{
  "n_layer": 14,
  "d_model": 192,
  "d_mlp": 768,
  "vocab_size": 898,
  "norm_place": "pre",
  "positions": "learned",
  "qk_norm": false,
  "init_std_qkv": 0.0509,
  "init_std_down": 0.00481,
  "optimizer": "soap_variant",
  "lr_mult_o": 1.11,
  "beta1": 0.95,
  "warmup_steps": 200,
  "steps": 4210,
  "dataset": "wikipedia_en"
}
Each number is 500 + 40 x the weight over its row's rms, rounded and kept within 0 to 999. Layers, rows and columns count from 0. Numbers have three digits each. The size before them is the row's rms in percent of the matrix's.

# up: layer 4 MLP up, 768x192, rms 0.303, rows 758-767, columns 0-191
# down: layer 4 MLP down (transposed), 768x192, rms 0.284, rows 758-767, columns 0-191
up758 097:502529455596450515550486502544496460514527470464514514490541502427486477530497548463493558407504488517481562478432515508557528464478482528494474509518491460504538534448532548507492437476442525576558441471554532507539476559498447472530475486571500580507536549476545516506458549539523483524506426515506485525510525497526480486522452459553431485517416499564529443523565540492489445486507551517458534460506571544470459522480489465445474531547427475464481464485472508544483533551506413535401574453539461487487513501492522491521595423505484482503463516524474409448636488506492513516
down758 106:529516480482523538501498494529438551467558481421528476442529450475498469466469549462431485492532519525560470425455475516476518522413403481532469509520549445503529534484507554556484465489477574501445458507541532441446503513513463479490517434542528570502470494469464455431479502511510408529519446433550547556436519539544435505498455474541487501477438508499453453531550545468543391460514529490482543453489483542496410519523514491523514496556452506445478474525568515545482475449524464480489504496496526513489528482523433582462436428457487551539452439542467437501539503562531533436
up759 103:486537487564543533506513472419473464535480534499538546550516441496545557553471647499500499540462498503500462500538483451436552547497527412527451577378465540478489529466499536508527524468455501491455472555492494491466516490472515492545530509515497472496498536429548556535507456513433431494493608549490447516551438493555446481444493489445492569542550553483522461487497463475500459478525485505506509503443507511504476416495491442512515553488545485461519498503533425511460465527399551541450500533501535458489538580451499514518508498396514484459482511472588455545516493509528495495
down759 102:479433523513473504508475509459502507586516484541466419537514512515530484544568481510503482555498542568601527486546530423520501421452488450486488490549495474522538415458498508526437542556463494506517544435476524530499459484539510541555506522557483529459516499491494505608536521488496510494487446477533538538408530536519532501501479526528488527499510511466508431562520554482465461525474433470520580430438483509467420471548453511531495450580436418483481497465468564542492542536490513468475522460497491428525451448471542416450489566490455431520504505480493478593537570474493474555
up760 090:543546555525480575504477523527493415443526499458532527481442500437519500526583487463486521487519416531455555490506514584521494498492531512495450508499518510556537511587498539493452534522493508468505472498478464467447493485508519538550457478456493458571509531497505506501504479541451545408505476518492430454492614475520408484469537502554538502427451492480495467493528420495487560460495486507488581408503537526522562418567538476525518482436598528593547522490487539523521554505515538452447475457502490490540471495530512425500464528459455429496512424442558473498522487513557489460
down760 105:449488515482559474533533500405594497497418535554415459495507449559508482503531521531633474550459535536420428525526481467443561514488485468473468535558439491524466439505481458456587599507499476481520461536522499543474456581475463522514533495488559491516516507470520521429414530477518483475461418488521541535547502443531579497554479439517543508530542509512530481434472533440474530511431517512492478568535427496516497486521494495458511522465488504524529475515545502513470491513507497494454500507580491507574507469427553534467565452477473414494480512537467510511509494477545470538
up761 097:475535491524496479511481522467593525442482551514487587542429513507539456419529541492520488434451559530534501520478438551503502453459486483533523532567462504512447607445478529578534521519507490486516533502438521511521471386521441541576493503439487461553514513450478476456543436524529415528481459526494452454561512550443528565561484486467516491469500477514486512559477481492480504574508463507509534477541541505495488493547527475488444553539485493535484460483557482546497485544452497500432429492541554505533500492502512454511503456405494444513473498526560475507490629509487396490
down761 102:506530570529501588517451515578539467519406428524486447541465553507485494469508480522520477505464489418505398473479527552553425536536487445525504513531505430515477472487456484578491528406479462515521399472507478466493511450468541521480503490551557548499506482556496501536532532458472563524519501540563448526545499604467491553515487491498523503461553526569475591445557405484481488486505459399524513479538537556535572484508537500541530471441447522559487514478486528484479482492445487506486470552532501511467467492537465514516473428468509574512473571507526478500525518492528552442
up762 097:540508519540475524533552508557521588567527463542427478419469483478558507490542516431504498526520523421472483449498518462549535443533470538540501508535477504533534544502499432478487464500512547553551475469519489516517549533576534408434530509516504483467522430510518493483508441462490519508393466524560586481527498474429475469453540550473540491492464472515604458459465491497464382466554479508433513522534502484556560527554521527527508483546457559471477501426410511480527508509491505496429494428496504471537521544525507493516480482496502560497473472460462517544505547501372483481
down762 097:462481485462484496467483565466510487540568479540524548556482427544566487547543484436442513519552453454520570480549520471417486495404495508540557500516519523474469480445532499516502494532499431466555590480485503481468472484442469460584500417462561536469537567484459425497491567457532532468504530558488463529554537472472501496463509447435538569539468499473443540460467499459530460438474463562509501523485474519477394491389501494419457541417527500490486468473462543468491498480490501560528472535470504484442517504560597502481548480488466521482521465485468546504482502495517508443
up763 095:457485543507565464471595527499473512466459488497478481507531519566518512450521515479433554474558460497510505469524461549475460488483528490499526506472476423516526494466482534436472473420419515449483529524495489533552468478549535465422513525451485443466499491522481489494515433445485444587550528520436510511486538488511483503461492551577564518457451458606513512535524498478500473518469564489509492406494575517541473437470505521409480533473456488482567469517573520490514504496448478440544463514496547433498531523550490623534528480550406492530465505463576476541482505411551466509
down763 101:554485478491496459476464514461471450459518482443555566501486575536494501527500499525494510537419583425527468474516492513502509486517479523468522548517452510446485472411460501486543496513493493571445509477478518501458459465544519546512471513431500495500516453433516458493539469431587514491526403519554503514417457477516553459523527515458443526433459523498573452525456484467454571456548490511566502478528513464515487501477491574514433526555482393406515491527445467471516509496486466438518568511473377519531499478448534505479461485494529514481536471459515574509538410498411532498
up764 105:495510520571472503496525555464494526491519490459472477527435562513558522502406462511555523444429514496468482521499518485448465481526519537532530486486493461497485489482474505530530471501452488483522434482550503477539537469537499554483500561544464489479465604517499481586499406445517458454529498525454487518494550517393525522524494531491522477536534584478528523499515416490530389461525434462499459603522437456545512520478495515520554555527497494556402439469556466513454507545531470577448551483492402542546473433524557491517552453498525521515487556528537433485527473556483460510
down764 112:522557516484498547548531499487448471432578490533555526474490527504535508471521451516463521501543480552488439496536457432511451536481428495489539540497477461452521465461494561573513539493497438452505415422531470584507565482449516517497501552536448506500459532493416560451488453497501537579562484556493477516480458494481495484551544497513545478462560537515476503498495458461554526541541527550538525488500525488440459506474513519484497561531512468553488546508477423518471510590560570547524510480527522562538578453406533557441545480441598555492523520491542495483475534476424509569
up765 093:528476510485459509502431441481491550575481449496546486507512444474495487498473424507539462529483535455522590492514484431468457447482495461566567459500463534511547420493416448441514564532539458474489556445501538514549529514568470518522439547464493458471532525552528546550557486469619561466521540503506566559474519526498504459517482457495481479502501522456506526501541433531562423509436524471549523496488531481460555483555477502514475475480450532504537544493430541534504465527553508487447531519510539530558443552474555577515458462486571450461518477531538556444564419482531473497
down765 095:525469423563489437509482541469428460517499518564501559559451538445487524491578551506452483497520524472491523518520470389490520437524545498506479503557521487477490532478563515511500549480562466507562457534473444527505496481511493544521465509540517530474512513474487491491523536515451422524516516486558478515540493481561519416448481511442571479556480470485515498496521490495493466444473540462414466478517539439481530504506455541554475553586561528472484504511529455533472517459566449522523413529460566549541475519460512451417487559477595543543496465504494509477417640506547453489
up766 101:489538508517464447469523499529477510542500541489514534526524444602473478439454458537506523486541470486478517446472491441562534512508469523501532489437478547493447476510446509557540547565538475478480561480477490431636438552537523481509547505551481442507503569511512515498539561489503438518544546468447452492473514534529454519511435451446524506514492565512431555442459517454489475481494439515473515451420467520495440498544418507453528517496535521563464506508487494533518550500569469470401519468495532538497525542541585509458489524533514503460503558476387437410519487450493472555
down766 103:503476538493480498554473520532485476484516626528491495494511463493509534519485536459464497519520497558454482508546597514524491502537398511492493448581492506471496469440508531460514507452480467561578494498473535552432543489455432484505479488513544474528519451457565497426504479476477555498495544431472450544474473434574565481415514521507505535541430476550599430542505471525462593518544547490463485527514437471504583530494505533546382520526538550519488522516523389491492487481519551501486503495516489498460513502596489516487514511439507519431467524483484580475487527527547498457
up767 089:412452528494528526455545545546518486474470486491487491465500571507533504531520594583482464479490538360514505499482474450535503439558425522526492468444540525509506502461487507449485400484436458473521540606545505537411519561506528468551508513514441521466531521533519500492480582529448537433537507511478551550493473505495490526558497465493557549483492461448544466469489441481463471463572571568480513530521540521424520557538484490542466498500490530528465467532491498449503584567487483482509439513540492493501489517473530496569559513463433494510526461497501408552458531486550466529
down767 098:485510497450514453462503476541477596505534473507485501444486472531511554522516522545491480449472548495522574483464477430527440470494498406502541577465523433536481493561522504473484534484527500527537445455517585497502487505502480460446501475572430373541520536458475510510469491499505542467510537447469562478525544510544404510541482493456493571478440582482514457522462541484492460460399556479475565519503535503443454454496469508493516507498461545474435455509417499508489474491497506499513497508522549497574574563521493599577518470484459472479409482495517422529490560470472478538